{"num_hidden_layers": 14, "hidden_size": 192, "num_attention_heads": 3, "num_key_value_heads": 1, "head_dim": 64, "intermediate_size": 384, "vocab_size": 1130, "hidden_act": "swiglu", "norm": "rmsnorm", "norm_place": "pre", "norm_eps": 1e-05, "positions": "rope", "rope_theta": 500000.0, "rope_fraction": 1.0, "qk_norm": true, "attn_scale": 0.125, "bias": "all", "tie_word_embeddings": false, "parallel_block": false, "init": "normal", "init_std_qkv": 0.0447, "init_std_o": 0.00845, "init_std_up": 0.0447, "init_std_down": 0.00597, "optimizer": "muon_variant", "learning_rate": 0.0104, "lr_mult_o": 1.5, "lr_head": 0.00378, "warmup_steps": 37, "schedule": "wsd", "decay_fraction": 1.0, "decay_shape": "sqrt", "final_lr_fraction": 0.0, "batch_tokens": 16384, "max_seq_len": 256, "doc_mask": true, "train_tokens": 92650000, "max_steps": 5655, "dataset": "wikipedia_en"}
Each number is 500 + 25 x the weight over its row's rms, rounded and kept within 0 to 999. Layers, rows and columns count from 0. Numbers have three digits each. The size before them is the row's rms in percent of the matrix's.

# layer 8 attention output (transposed), 192x192, rms 0.097, rows 4-39,67-103,131-166, columns 0-95
101:492516483515508505470462510483496487505483524512503522485484508509500550497516567525528497518504519531459492517463519506483545485467500458481497470520502483513503506481489480471477496527470486506506518545452530538511483517494504472528488498477476498543527500521536461502486481534512566497
086:502492486487520524495485532545503472492528539541520468471509506482496515506559511452482493483489553504492503494524523470505513510470512470565514481526457511519447460470496501449493542495445521493542491547501483499478509483479478521524519488491486510453502546509475512524480465495501522520
088:527548496491483502507484469502515484533455528520460477502502491495492538507496529499494433508512479446525491510514507482485524465461495464454484513513500459492504476516521512461437497509489541537516484473514507526488515533494505510510467450465496540485499474549520500525505490517520455455
104:486498504498452504504516514479471565550524523530528526459527481536528507488515511515502521485512497474469475508520502495500456498500471553502547475471470472538491499467505473527511521497503483503500508465495497454500510487537510528541530543516505488470449502511519512476475505509499487474
089:490496532525462537548528488517482504490515468546514499501475508504501486460465471449487472528485517491497513455501518476503494484492502503480501502503507491489508523493505515492527464489522542524523484503513510487476493521501539545463463538503506521529486508535547480485509478476520536528
087:489503506513456532520498559478488531498469517493481510452478496478500511462510491550516511532506489458490516457490533506497485539538492481515543503552453498501503493500492474470535475498414504482501526505530506501486538516492487511495484506540518458500516539507486487493502531492497471528
088:503479503538524509493547483512544502447507463502536502516534491510524468512468485493536509455474504532497441529492484493500514493518507521514479510532513501493530532517498471522510488507543487491519520502478502482477519494510458470488471546511506487585494515453517477493536484531485522507
095:517451509496504500488536503496500482515480499493442500529504508494469501510523480510515492454512504458546487528518526501539520532508520492457513488505481523530494486502480514490554532452515510487497479524491498503500501559512513497464520505518499484475524474483517532483481519444529470500
094:513508491513558485460525494500516524522491495468519490514466529550494433485495456491508517522490504504511482495487478471507540518480518508493525509504483488474506490525470503517492526432519536501483516492480527514462511486501529507464484490531494520458479496470433525516528513504475526485
082:468495497520474458473483469452521537525508497497464503516513490474524477564534511501464461533533477475488534476520497477488513504501464458479507520445491470496484492543516511462499459490513459476479490491500516518495512460441493512512522480528516490517556550496555548492469483509447494491
092:486443477504498496510480478502500508480507542469541481489480474554484492490482461477479466508514524496549519499491498434514522510534480479497512463452555502522532470495491483446493452539548473506483519443495520449492488526523513507553509510495501494473501527491493464503512517508522478540
095:505497476471533469515503504537492439507507538558540493486493523497535486478525533451535537542530513523518507505514512499498520493524511496538527465530512476521525477513464498482527540490513480449495521503547494520497488531460470440501507520448467507503508510494497512477517506508484514505
086:523525494529482518481504458492493491498509527500506509532492512472481498503481494486520489508524499507495452480505476530510507504505458471502457504501544472518474491469500498533490497497500483521466511479560433499503533485499495538485556508476524493558476510479499525479496534492490533489
094:511490443515530477550477527484491531539542511514508470490503501491525489493512552468534485544486502504478452450507527453516557538460509507498491529483514496530479499501515512514491493513548458522479501468534514550536505493483513473498515479555474436498511506466493494468518488517473543496
098:478500473499543521458471530518483474465495484473488502517469500514514522528514502488513486481525500514512510527505485520506507542492499491508526504481452506483494479492489525497486458489503481522472500501476443484498481513500505488469461527514494459477487549535541519524437512476480486479
087:447519520464509501499507496522485488564490533533510531487498535486508479491471510497437505506528504510492513478439557510499485494462494504494499511473505529535489500476495534511468513440495545501564489505485519511510529507488496503529515541506505499486450509449523506507488474466453493513
093:513534497519527483498524474527514490482526459489489508494484504457447487495477523488511476556500472493537524475503432514506550490479473525525482514482516466495480525504515481479479515511502491564506543508479521509437494509464509489498548485472505481508542519501530511518498528445499551520
091:543454498489475520507457489507497524511524511505494514462495479514473521490570480470531522476524505536509533480485470450452481487488487490472438446528470477513495480487463496488505510455486471486530519502527502531519503476562454520508484467466493443500529493503523499475510515527495488499
089:528507502533484478491529514451434490496482517523466478485517484483442495496496505487515501479483541494500543517517516545523484514541506507503488482512473492482489441504556476550502484514494478516505539481476505544496511514475495464469516507517508452462508524480497495509482496474420488481
100:493477518513565530474491519492476508501474521504556487506470489480492520493457506489490529513524458500490490490492512492508478505480485512524508493514494520457469510517467526531533506546539519518524493459526535500516534506507493499554510468532516523476489511502519496507472518493492523492
090:481505511512490467512465492491519559447482509496513518495485508483481491526482491534543502487496488470483476497488531487510484514503528501506472474511481459504525494512517488507558516500507498507509470479523505495488499510512471468473475484455539524466501534485539445515491555501487468488
093:514521541502480498501501509512482502511527566481498514498500486505475483440552502506486497501463464487526473470455495534448439459519526482461524524464480473480476544490508482525521447496456483491495529484507490518527510537521492496524510470467483510474482524490541469531504486538493504477
079:490491485534507491507491473513478480479496524544489527513533507513469491495494518516521533488520495492528483490517528552530510496455476504503522523461461459498505455512526489493485522458503507482472495487499544557463527507517501499477536494526439434487486512478509464499514480490528473510
099:503489498462520522493455510485496503519464522497462487503475494478492501516446484470517459519498468533488502511506496448488507486428502492501508482474464513456526498538524504523458500514543498515465483533496530477501485514490553494530465484481497547489521506526528498527500509494513536522
099:508501495499446539539525528523525481486536484477515494484475484478516517528475446462516540550496523501506509489490463478476535475533508452432483497517539559495556513452501464502487530511541493491466480528521512520471473538508533525513452519527511480502470501504479513476462533526537482512
093:548496497494512498500498493499449508512489516526510521541518491461486545512445464488481493516475510543509508474503475502515539498493461534494482471501455535482522487504524459549514537480468473492548463507469464525535503508551477501533550508508506478447499502496490528529521502515513478532
095:489435480494490453460521514467511485492493528525483536446518483485519480529537533498491539504489487479479484514528431516506459480518488488477477498435483495460460469474518501520488528519483461497483471472469508561502496504485540512474501467526519513509535537460489491499502497526450490489
095:509515539525484527444473466504534519538492439496503502433511444514485543539521485504502444503499502516467563508508504476509466535486509522478514489483513453477523494499505510489504508496473501498491523549553498504503519488497454516528534478518533500468505532514492539495483520518503503498
091:535488487544506508507494456496482540474503499494551523505465491529570488497490489545536538495548516506533499493497544481557512541516504507543463479524512477467529523488491503467497508488507484509507446497488515515500504505499480518503496561548472446499532544506532513527485484498488490475
094:545480495503523478528525479499464447473520513524482446514515450475495518477541520477475524485490511522510481516514488540511480521521528492532464489519508500491512526489489517527481528486474464498508492545458519548503527507497448509463495516521492534502525494454511499470501462481518441501
101:489462516477474478495480505473475524517520487419484506509484508492499484502522496466513544482481534525504466485469531487476493509494481465502540454488502445479490495528501451494480514547483483500533501479500437474514522432523496516504504519518495492524488466560526451520486534463518479524
084:498480556493532474455482504463462513484525559483500506482499517482505477491517450504479523480475523534520516524518498508517520493469490548509498490509539520515526520469476485530534525480514555476488470515504548463506507490494469514417508495500495513479464480511469493484450501490550550478
104:515466486489488475528502487482498482494526482508491511523463508474499506522523492520503506491491478463519482484505466457513521456474529512473495499452500517531433478503511519527520510484531478497571471544545519477464477484504446529506527458501512508500506516485489441495527497503492497485
096:468455491492532507550509514458528543498478476500509497491492553526479490491492539513475477465498477469483503470497555499459490501471477450501545525504497497534483508532505474507524474462516496516506469466537470466516537510545509473488492516491509517508533468487507463472521498489525477534
091:534507496491527544469474490490544563521508488507529480468519487459492526525496493493552555499487452474472525497505497507451528485492545500494520465498505520482496486491459468515511479528545508537470470567523488528513490509459517491502527502482486518497472505447478487534539524496485506455
092:508507491533511498529525454505521446513466517499517530524547475445481477523468481514494485483503484514522483505534491508473523522558519482524509522524476514500492485512509498500528484528509514554496465488493519515530496496536554538516482467492479497487492510463509504554481546498503450460
097:523542549511492522449505529511485465513463489561502557508537446432494481513534515512559510505462498521464492475534509515492442543494523491478528490494497519503481510519515495521479484480508497476514497498525511519529558533476502492559495527527498527480483549486491473507520485504493498486
093:459523513527488468487498525554496503520483540498455460478531498487515490463509477517467487486544539508511523519509529477480442512511497505489478514555518489472542492525472535511471506490550513488504494527526515507517449479497500472496503473519484502489483488539499506510507540496515489496
097:482504481490494457515509488485522530499500520456524528525512508538522456501452534522491497491467476506502528472494434488520454460523487507448502488435502474484502547529505475518539506503495424494439494450455488533519508435501493504520527493510504524491462526480449491504514498510509491513
112:488503478478506545500493499495479468463443428531495499496487473518441487469540486504491506531479460525464552477543529503531475550534517510499499499487514529495546512510532504486513479534527478477498519515507493541475512511520486549490526524535493500527506508483530471489483504506538547464
097:491516499501498499474506501504543465505466502506477484493482509472515471506489523514454488473484499522524518499502483528564483517467488472560504532500522495512504500525548513535525457504482516500522553507504483523527470451511513558487487493529475509512515482545528485484497491492464498474
097:519523488475569492527466471498463496500460455457485493506518563472503480536476476505516513540493506531512536532484526527448534518509498453501517511475482516528503529505496490503457505523493479478488489454487507535523457520534495505547474548515527492486547491481466479502489463497546504548
103:480522482500502512527515500456515457479490475487505490532499521490484446492525527505502514462475492503500517533507495494471539534537535521507498514497552543478519501512510500495464495457481479490494480508476526516468454497514434511523523522504536509494499480470528495502497513478499481482
095:536480490472480479489469537505513473519491536498501527480490526504527437530447555506515511495522449497496514491465482552509469477494490495454498516487501512460477452504533484505491540501514549491432493479458479506503472508489509519491508495510487545504483516503484497515497465478484430520
095:515483490478479492487497483475514514503448542515541510480488466503530516530516515565495524518496479549453524454490470516451496496493455521567485485516481475502503525487469483534487502526506456528495518468540532475527487465496470491523475519529503449524496493505550491449475469490496515515
101:481486493553499473498514518466521485453535509533466487539501467485541513527515503481504512482493478492481507542540522548505494506516480459504496485497545481478473507514501522525487458540481481510486493513458493500539511509497471471499515491471478506565502505508535509512474473513516512503
098:527467503487441468493498502500507483471543531481554507486505514539488519478485471511495481520507496482498488487522475548467477493485502510485541456533525478457503495455503527527512482492492513525501487437474473528485512546532487510523498550491442510507479534505515493501484529532500506540
100:468507510492493502540514486484472508554497450476473476532520504479495543515507499538498495510514496493470489486478505533473502493517493474523489522535469472519460476479505554498566545492468523473496481533487482522531467488507467515493491495523532503506502501519505467477462478494539467473
104:522488516501493478492497480500536476498465532530502477495529487531475562528484504507455457503465492512492538458505479514476464501478503521499507518486502534493463486441512424513461480525506534565520527514472490534455514518516470540509478500511513514511480520521516492509530533499512518493
103:460511522511531490528519502539505528483529459494510507491533498505527527522480489465505488526481532496500553493489540504538509539501515543497509476520486466471553461505465536508507521451431554502495484519503508481546522525504516491499472493526512436479510471477470503474465498485499489468
102:524543555478501535455488469514495468494486502500486539522514497538492513487513458573505549507518520519530470500503483515553430500519509480522499505509469467512515518464523498485461472479502529531518506548467490497502488499541505466503452488510483451503478497549506538489510523498521470470
097:480472495532492505489494475486501516558509513509544505526551516514508472541509491509514469505483473476488490474485513475496512450478551472456464501511536499499528506539534500534500518499518519480502497476504501516526442554524493520551530490500489487463508470512490505484527483502510481509
097:519511496531483491480480485483524480515488480529495478522547508598558479434503506515551465463510479469503474497470510492481504535512500480520507510553473473470510511524510478478513487513502544468466502497526481497488499536491520486482518488483476506504510489518459516502508454507532482479
100:520495538482501501482488525497483508514457512548471476523494469477525480501502514536500473513526519507496493535497532462519478509489530515462511463526526532527503442511553486508526447479485550495490470518532486493552493485505501522492460516500463515470504546474530530500474484529458492488
081:469510534505482451488533490495492498523531475516506513526472496491476466494467510510455503519498529474542485495518501528534506507508490457507541492472484508493470496534509493539469521552513557521477510478509522560538524525526533502512558505529469501489496486512529508486491523507520531489
102:482470485532482482494513476515535525516532496461518499521513494489486512521526537524525497479513535488503473477499505498492496505499469496507515514534513506503491583498438509515487536502487492508477478524481565473488468516491479509534485508482480502512464509498523465493527473548537546484
096:517485512511450447507497451490501488537469495482446512465479474531491533479497493472521447476507523485540452450491479488496489512481514494475497498499471493506509514534503494483474537419463516466528502523535500503511479466491507501480485517494534467551498491505489505517504464513487482489
095:472525457498499544511523487506510507502506482510482539483521481498498490485488462541489540522486478543471499516546509510490478545516440518466470500512506497511516457507427500466473472504477499512480520497502491497489502477485486571490473500498440495499514465521485511479573479487491534486
098:526493495484508458497457500519523479458474484482533469510496511540509486499504468481517489506552502550472490507485481478511514508507467516549490499509474514482553490505532460546513527503479505494520469533509526518494464461478471478500527464519481525499513498520482524522521538481512473588
102:490479476471458492530525476478548519546485510474514470491517484504496511529509455494455516513518502546522521463489529515474509497512500522510489481509503489481533472483468526517521512495502500537526509512508532501508549465531443494512482521515465518537533473507513507461497565527487538506
095:524487514539496473457479488484506505529509526488454477554497482516523508544479484509528513471521491493464518493471499521496522514540520453517500476489526488545449491509484535493489479488524499530506495493479455512548504516503523516464523502513522434527491498486527497524508515526451489473
105:497493524516500548521474445483463517485506508498475522569507482508502477522548527531451463488496512532542516491500491505526497487455484498515506506505518491496541495565540502466457436496464463489527571521464507518503472488524506482474504480477496488511510495517507470496515489528481499477
100:460533544480479518470476483513498417476515451454528519494498512551505490470521516501489501491493454481507455538465524487500475483503522496535498500481544499497497472513473518455492468523520521500476510493521528492488541525497523523536524520498515489549466485483517465452471504489488540471
092:494548502468537534484511502506508560476516509506523488482489482573472488494463533472514474489510484511507442533529497497455504515436499481526518506514480510526474525492537485477504530500544557536516481484502461470470491499491484473531501511494564513509451493491474538481506497511479465564
101:453489486516505478518494528519489504512504509530468479515488486464468500462464487451491530496551475516495507504494489522468490483508531522527532493536454486510501515457441529501479503503494484518535449466482501452505486521524504517484518500479506510502508506486487539526497484520475538474
098:463466552471520503483492496521531485485493492509494491495504471498476498523510482441484504529484504509499542513513487509471472511584452519482501496427494502499507500482514491515517499522475448517486525500508493495542466498536485507530494450488495477497553523500463504502472503508553503473
103:543507500490529504525456547475503486504498493489526493510492539495548488513510478495531511507516476463499495481445480489472496496488545494480491525485487510554476464470507484481512481499482535482505485495453512513512460477519486440533495484474544494474509507548449456509521530486508536464
101:452494456521507511515482492497512553505493509511506507504521501488495535521487499521468470477528508475480512512525490482493483493477527521484536469515475520513493528489504515553521484490503537507473427498536485543525486514497518465494507506511512516489511451495559494516450473490486463504
109:462484472521475501511534445529547484486504457494503492460512457483500494516519513514504463478549492488473521471490469471488536514476542517512484514488478515525490520518516485463465486537502473500465527426468474508484475473509533493527490480495533474549511538465497510478546511527476487506
095:498499518493498522454501466516479446515468528476506482519516490515457518483519512548489498497479505564475524492487513531449446489547525481535523482473497507473524507473494441508485482517504504469507481504461518521521474519523561488526477458517554511455514509472505542530525526525531524516
100:495548469490515525471501538532481470476476535507449547501539466489505460507490489528516502453505513499503453564488485530507533530532509515476499496511483474486521552504512459522476509484546544542495539508537495541498524506501492474521504505484498511510492529474491489502483508479525501509
098:490498462532499483499478562520485474541474522493502476517491534521509480510475484510460500490530489478514479478482529516538489488481472446504514527484522490509516471461555527482504522475459479486547492458467505475531530520477497461537458495479502494548465514489498470472451486498527484550
100:469524522490481478486491518478491586470524532477494507488521531464505537518466520469503508546495539515451520501508502483556512546485525532511536469496505517482505506498467516497466519476425449514497491498498499497515473537477469519489499501511480511474500490496450474475462460471506515487
107:497504488503511480529502470497466451503509518497477487549494523506488541522495459493472483536520483503518478530510522458457523473538456508513483496475503473513514473498451522477536499464469501515469479502485499500433500530554477489498503556522474465536510471531505456472514515500507450451
108:513492459500482537498518498524516509503478502462500450516502516537517494467500505519496541503499498533532507491497484492503503447510496490504546571512484475466475517517514509529477464478552534530501514504446462542540500494515530492454485525494493564505459481471490489521496485491537520508
105:494486451547507530503476509472493496478498504484513496524513493517521524510535485518508506493467506500501503533468473510497482479462549498500474490464510503533538484483522490434507478520561496525499500488466492481516471446484502508511508487520499476483504494515473475532495544493463476487
103:457512490503528505493485499494479520521524505483548485512523502479564516432498479517501512493501485528506520507526521542457513498452492524496523519480520512513435537488467449490483524486512499519488467500481540468480496453485497486507484473484493496506498480492461497485513495497499520484
111:485497486502489533501483493517476471490535517468493532489480461496478505498449510530505507528518502478452545524492537525502497522532493504454490534498485532505500550525470514476498525493497539511512482521453510519491492523475530534478469460482496497533500506461491504507519504475491533538
114:509495487526514518445477517522502448452530527525513475442499501528508503515495543533487479540482500521475481500520467450473478453526482514523537486538486490508526464517515553506451490497481499485539499481504511522499534506535489479539524450529478500529526466493475498465487511462455477484
112:524461558510421480467520472507520486469537509544488532499495497498471467519486518508533512484451496501505552510466481496526478469489509512481488461500463488514536505477492505489503515505524490505526527493540470488498501504437516475486466522493459523511493512539505475492474464525496488510
111:510497494544479511481508471489424522506514506521474507466539540506478489452492500450516478556501478495503527481488520499510529469475485489560494504451479510492484535480532507500500446498508502510495493523556515533502452489483522529473492480501523504460508474540479465513510502496519506514
112:475518508518543486509517441488453496492457479524513467505489523508501509452462519479487529484483516517480468514458496495502491478478517480511515477495479510480485527542531458535485542549492476445488442541523493510523505528531546516518523475473530532522506520478455474510548503530497543454
117:488483503495476534523491505590489479501472507461531500467508520458479533530502505511508500510508468511559467442491518504496491479505470524469532488518498494512514525481489471446548481473505458517474484542474477518511503536515471529526542532460486504470498500499562454522459497505487489512
114:494495470522492483507529484486486490488473515493531486461485502447512485493498507524509529510492493476536494539523507513496466480528520469490478524567482472512467542543487485519524517490466507511533502508518516502474513502493529467497486475544542508531477469486483493496495444492487466454
109:543511524474480447474506518525534516511468535512514529512529522455539480507512532505503483503473490508492511516546491511495524485445498517476504466525478517495472537497499462523497557506521489558502505547494475531482516491495456506457533486503477508488493498526504570490537487482520518478
104:457505494489508575529452488486467538466501491516488556518478475491492482480448483536517485476520491520479508483485540490476516536504509516473486509497517541505502492500502454509526466439484487506542471473559542564480492507496500525521527511491466509556495496487552498494469530468528459507
113:531494464502474511512476534511552470472480514481464487483492504468483514469497524496478484509486514487484520504556511449498478464520493518472507513431528509479503478501503472495499489491510466479478540477463510520469480488502462488491454504515514495510505534511499523542541496468522517528
103:492512516473564468498502525511494527471464493529509515470493504476554510507502503491499474512474478468519492518508474486501511501470493561505488487465534534487523487496509513495517501534542428493483478460501498462502506479498436539493511502480545502499479494466471467473496485514491512534
103:467480468467515529548502477492512518497512478476465515435503486495532519528480517493527519515508495531512530504540466496471490492471463486508517508475520471532550484528480502499456482478461518520531474532527509471506519492518485489521509521525518524578502512496457492489506519454527529482
099:488453523519510543504506508476514490476465485515497491493476526488467496516531522470490491516462486493520511526511475451473510470491551516499492476508482490528506478479506484527471544471542505504523501520476521491467455510532502480471469500507491512495532516489485494430521574526502498496
101:531457476528504492489533475494538488505510493468523520504491530542514487504472447465522526492457500505507555469519493549494519513500498455468475495496492515507492457480485574511480499479500485484468444471497468521474524483513496472496470480490494502524472479485454517479523509514491498521
115:482511473488506498528461506522517515480524545529497460516446447487456521531499519528492524479511532505492464450436499472496534510523488520510488513472525445509475510506496541499491497492499488501497523535456501458493467525458513496467508513493544514489463525534481505478542485549509508506
107:546514536501496498458533503497471454488466475540512488528524501513527490453466491516483528503490502469498525482442518510514469514470526489510485489452497479432489498494521520470501474469543501475517527504483482479509493475539537444485456470480491495519479504497482489487525522482525493508
107:498486481525494498523521458485487454491529492508497542483537525495473482480465501482511514470455498490470531509523523488505500517548501481525525473473457470500517428484499466497527458479486465518464503481494464481461500506502507470525543508516539523498498526499498475518520521469529490482
106:478487513532521481511511493539457490516483532521521464509506533521518495498481506512535471557541546493512520477491450498491533517490491500520498491472501526483462531510503549493501471528506526602493504498494501539494515482508526508523483464513482498521492497515518545497502493525547545496
110:534481514467504515520522468464494496492479505454488523531519515522494519496506517462541526460503520489452476520519493531517522523492520488518498514450504529501471475496506514476504493515515454483535496532499487523513535469544485479479452490535461475490505496544490551474532455482501516469
103:504488497518478539480508538484527594470520514482542511524508520508464490522501542549514456455490490477531494521485459452505476474522526526487546521502510518508480484496505469472497485507491485512471533490508476535476471522453501503486505514518519510525479528525531503518527499519474498488
107:534478507466498514482493503502497499514537481559546493471511493539480469502491473466515522463484522472513485511498503471497495470479473531487493508532559479500521481499453541519519530507496528495546527488476513498477490508474484571527465524517469482516508515526474522515497449505513512479
103:501509446484523453465505526480487514489524495490472491514519501585498503488490531496510507484486474470480493492486459498496495515541548483514529505471516499512461509522529516490543473474501466500480469448440503547497526514506501521464530506533497530515501533503478442479505480466554487449
105:523495461527491482507506480497474520500475475502525474476492475449502490490538502482539508522492508518486541509445493487467482548489548532525523556496496492466489464528521554509523507509496485510469504463524522528489502516470471473435477553535490480519542454499466492472501487445536490500
103:515471509517521513490521517475493499515496508466469495512530475505506510503478509500547463525455485524515561467476522498498462520466506483503531490461476468521446440494483561481510485495509505510466518507525511491538460467489507484483514512520484421517516475513512491503483501494534516466
108:479512480500505513556528476455508484496489472529518508483495479545523547467526529544479490500466502524532482534453475443506499457515477492545516510507489527438503496509524511491525506509500489495504523453535505518555475514544483477498476475520456466488521451478516481495528480491527496490
109:492537482544474509471485514486461526506534481528485524479510485535523502541506484492534516543511462467474500501492499504498493487479521474469464534497514497472446530475463503487473420464488524504549497515445498567496471492464520490503500466504520502519450470500446493526518491505476524528
108:501517494466500497506496512537477529513494504510499465522513501491445533533466526518461482490530523501518438526547485472492513543512478525499526541529540471518478508502514498490513528506451514536516508473494510506504536482504453518507484507535479503506489513506529545531529457472511486493
113:518459509514523528464522484503507459486536500507483495551571477512475493524455445469536484501477470519534519524519519535581523545556518462500466513470484516489506509485486501497553504485485534491479513503497524484494523535479473476513505471477508444484475509508451525470513488492513563498
108:494480512494512442543528492518503486473519572500492457457488519495534500459506534525503487512479495502479532559503468537508525488508475456495521483506511533488482458481490529514519504512497514551499475534491483455471551521474482492532509484499457537508528549513470506495515531494503527491
107:556537515466514502513507542517529545469491501469468509490514536530486490526480496484475516499511485467523494503550505588474510508509457476473508507507479473513527453465491554486465462495487538514457508527496453497499529544474506471528549505532479542515523540468479521459475465463500488508
101:469505531517517495499508462488505492501495497511518477500500515497464519507488461519484465470527484483491523457519490506543470468544510481504500422480465521459478490452526543495459497439451485469496465499472488481501476535503491529539531450522513471514519467464484501492476495463505524540
110:495497521455457446509504494494550516470538480515455530472488504513560456500554518534485502518556466496498473546507519489456508534517489487517498542472479517510519537462492510490504462532475485470483441505503487532504498549528468524531532522490503496512524467509515556469503506518451479530
# layer 8 attention value, 64x192, rms 0.0449, rows 4-39, columns 0-95
110:511517514482524522504492490513476521478491552442520512528497521489493518502473472546535476488492491486524487454494463527573502517507552493526506498484459480531489499512486485519506537535531482474480445504518464498464497483487539514484482525472502520531505476494462504502511502498507444481
100:478467507473521481504524500510524536521513463511486451538487497530490513502514475494514520481543516528467496489461493472466485488487461508473502495503532477486484481528496468528480500466522479522500481500545462517506505511505502516502486512529513486476513503502472514512494464493508463510
101:472480525506464481531530516494502521529521533524545496502501513521484525489492546510524481514493559465516487511487454506494536471512528484534517523519511511489515466453457520467519538505511469501489510458526475479526500482479485475455478492468521500475475512453455519495475523484471490480
109:493476507527487535483534520516531500500560533524509500527527524487509486512521503490475519487482497527489472497518472456489538516503485533450491478521491467491487466438460511463507529494488477506531466484487533495451463549487502529487449493544496473481526499453477482514478479536477462481
097:496500468503502423506515538516537478511501517501494472448520465492508541520527519488511458467549493505513502471507486532499500527485507473424472546553484503488534549538515460515506491523464509496515444487484457479536486470465510497509519520553544492491469499532492469511487518530502497444
106:515518473511518483516505471538505496489517483504506479471493527479500498462507454505499499512470501507515500473453524485494503458514470513486492508463475498497493525524507494521497487470541534545508480501512485476480506500461556541512506533476520502463515534492526485482533513531516509532
095:512498491480443458497502479499462525487452506534519501519513441514485546490550477507513503505528502522518536461483544488543520540478514489481459469494502488534502467548479538475506513513483498509516505484472488457508482497503495457541537535472495432511473520487482502523497511553494495508
097:513506520570495488511524554501535491518530499491539512528495471504501513468486543506486484517480525458483463525489538483525506504524502486502462484518503510499502513500509518497520486498471506485516563484542450486494520500541520496452472478502460485516537510511439482493493532495503464468
102:494511517460515502468485461470479502492495499536502515468528505515503550529498479493533522516511486463487523525550550497576479483515502495465488502505509536492470486523500474474518484494508497428511503509492549544485498494482501495482466462547527481488493498504492486508488510519547509509
098:502493493537514475509505481531482506444540479473420508489508512489465488523500503491503514449514485487474499556459507453529491502524495509507497522488448531503531511480512515472479547535470476521477459522544521479547515479507495502507525493497503507530514497498523517508498551503522490472
099:478506500508503519475500480456479508521494544499491536507453533518504511510504512505500503479495510498486520497557522476532507504494495516464523481509490521473498509501490504483446432529497474480446457444484494488504494530515495505485513562505497499528501509490547495526481497539469494475
107:510502530504453538487480507476556506494522456456504488513492479469468466480457478497510500532465492483490479483477540535520520548516494521495488447536543467519512506538507500487511519546486473478505496492512474475497458437473525473487475476520489475483511534487456511490507506509533516533
102:516522487481521558504480493449493486472471499471529494495498487532514500506514447501511516518522476490511471512537464474510471489465538465463522491524504471490503521505495476477519485495485472551481494473501501481504532543478477515458472494534506510547513497503511547517473512521441488505
097:484464534444461504488484481524515486489519451514520507540501522523458557526464541484519498503507526481513503509535498486514519477500471519512451543496509492486441533518548500474471519512487533527470498492493477503547530504479531508488477495485524540495518502505519474513510436465514518489
099:495497531459490497498486534473523510503507468474519482447500455536496526494505506481520440519486467516483446488480520471471473489508514530535539488487470486476492470492496510502487523498500549481490518545530494477536454517507487480517548504551522520524501492488497440529525473507490510495
093:505486517450482503542455508540541505505493530514534495492499435522502532516493539539470480476461497502506522494499498515510503502496501510489490516497490513507533489527529486510496484495511479513510499508535439532483487503515502500494509502480494518490519512539548557523496520497514540539
096:494512469454510460472537458510475476532493494459506530471527506471468512484517480508494467519522481512482453464511496510515519487500495477500471518448534489502504484468478525521432488481512459505476513475462486442535533510484497500485491496510467511494524479509484498476460501541503500511
097:552498486490500503507511507488465506478528489497488493531514499518561505539512495512466524488486510483456555514514491527499519502480478532521517510513513481469503488521491540519509511485482510522510478518550523479468468478506531501516468509519493483524491468473520449490514474479499469492
102:524477489481523523505502507517511472490496528470531496483509524528485484521465500501449504473482464488527531499520484494543499510513487525490468519506483515470552474476507511515491496489490509491509512483523530489484491499492500515470509527522530502498547489471519527474460518539502524467
104:542498501473478462536503507494504460446490491504504471511525481537518497511535475472487517497501480490554509521481493513487487547480540514515500508474506519464514451494500536539517470469484516482528527483488508501471518514513500492502495508502479459492506489538491527453515557504451514526
099:548504520533489474482503499505494499488515512525513500523490508521535519476493515481520490493488536500463467436486490497503498469493489493521538525519478470525515469504511475514520500475472519503473466502473554457518505484519509473463537474518524464443529441474508537515456464471491501494
101:497461522537519490521543517450529460539470466490509510522465515472533536521516508532480498498478477524524488487528463489521498461473458526463467483496488533532503487511509511489511519518548540507454451507498480492518504517505512492508487519502513487501540492456520440497486476521443504563
093:504476518470485473506483492485480467515494502559494500514503559501490515502494487492513497515456509461476461520496476521488485550512509528463464524465487481525480543554472520537548497513525541519492478506491551468466528537527540520514492510486498501503485482546478478498513476514487503530
100:529532535515486527483534496515451522484495463538460515440511514472490482485453512489519458495511495469504520512491516485467485476497497509485522521500496519494524508497510496531496485526550532499509536461487492477493467476522495511525526472538459515535477523479509496474478491512511471513
103:516504494520461509485481563466519471509452458489481485495495502478520482469489462458494484515526507485521528473534515518497534468484489531494492505473517469427497449512505494504549530489520537533479450497517515494558517492482509497489485497482500552529498477477473481507494504535460467465
096:514517467525511438528517508501522535482498519461494487489537498467488502518469449462504514489523548470478501457533481519469486530501453516496504490489460484486482485509502495530555495490485522505487512508549519482501491485448521480520488463524502468487508500478507509514542556550485497483
098:510503514495463483497502485482512447507463521476477464529491490511478496520526475437465514471510518486522532485473492479515511480566518477490485496488466513466496534496517475528477523498504494544457483519480505467511521490519479535532502495529448467507523475469556516507532504528522509486
101:528519506522517480504502479496523486473537529459530505475560520480497457494488482483476503485494497505500537504453512526553541497487513481458493519510505472484495504471525499490508471530535513523498533520550523538503472469530483488496544524500527521501513506581461469538526444463454467488
099:514458498483480497527513503472509497493535493495459486523500479499501543487467492491498489472559482484475446559483490448505531497446499481509540512506481462488537480520475543473488522479533558559524530504519531475456488473453501508560485494525523490516518516517478491543460464495481484501
109:513466495525471461507558509489506479512512489473478525505470540510484500520505494501485486552537510473485498511515451501486474501512512499526499497555492481478531496553513517490489508571552470520442489491532530544503502512540557495477483464506498473528436496513502501486485560496468501526
112:529449509497507517507524529495539525445502458521489527493504520498469498548515486502476471468499472515498505535475508510455524478498480554473535499430483517516524534483491476532489521511512466518516488488524529525494567511536454451493525482451521521481490466452503534470510480521487500493
100:526470512547539534495518464515507515495486515447501539473477505492464524485483503472550519519485536480550518465501502448494479531520527470540480530458493487478501510507546473541526505417512489486535479529509470500519482549512472517493499501504474507525471519496517528515472495492461507477
100:451506501465473491498538471479548514511525492517502490493462532505489515488471517514501541533525515480499508484527463505496488495519459486463516496511494507502464556451504459469489517487488535475457497546490522499497508487512505496445497555484450518497471475481505474485537563489501497510
094:493477494478449489505494508536560502455451462493472481484486515440533487490521512497505522544473506532488530495494455476484525520517513487500543506488498480490521500452545500490483516513468454454526531510491454500506490480458510458481438529451507523459500503521493504517486505507511502538
103:474473499482500510463511491482458457508544488503525503454539517522450486523545528520518520504512472500518517541479514501531480539515495538501450490509492488483492530491522504506485533509493559486526479512463507499495489481504496535495509492537498505504506541515491465505504502513519463487
101:534486472450501511525506549498490501531486488501455478490519507508507510539535544518461496529460493479508490500490516512482457502527550494503491505489551525479515502471500547495480427509479502490482500518526522474468518458480485509496508496479485504480516495513467476552505495485505514500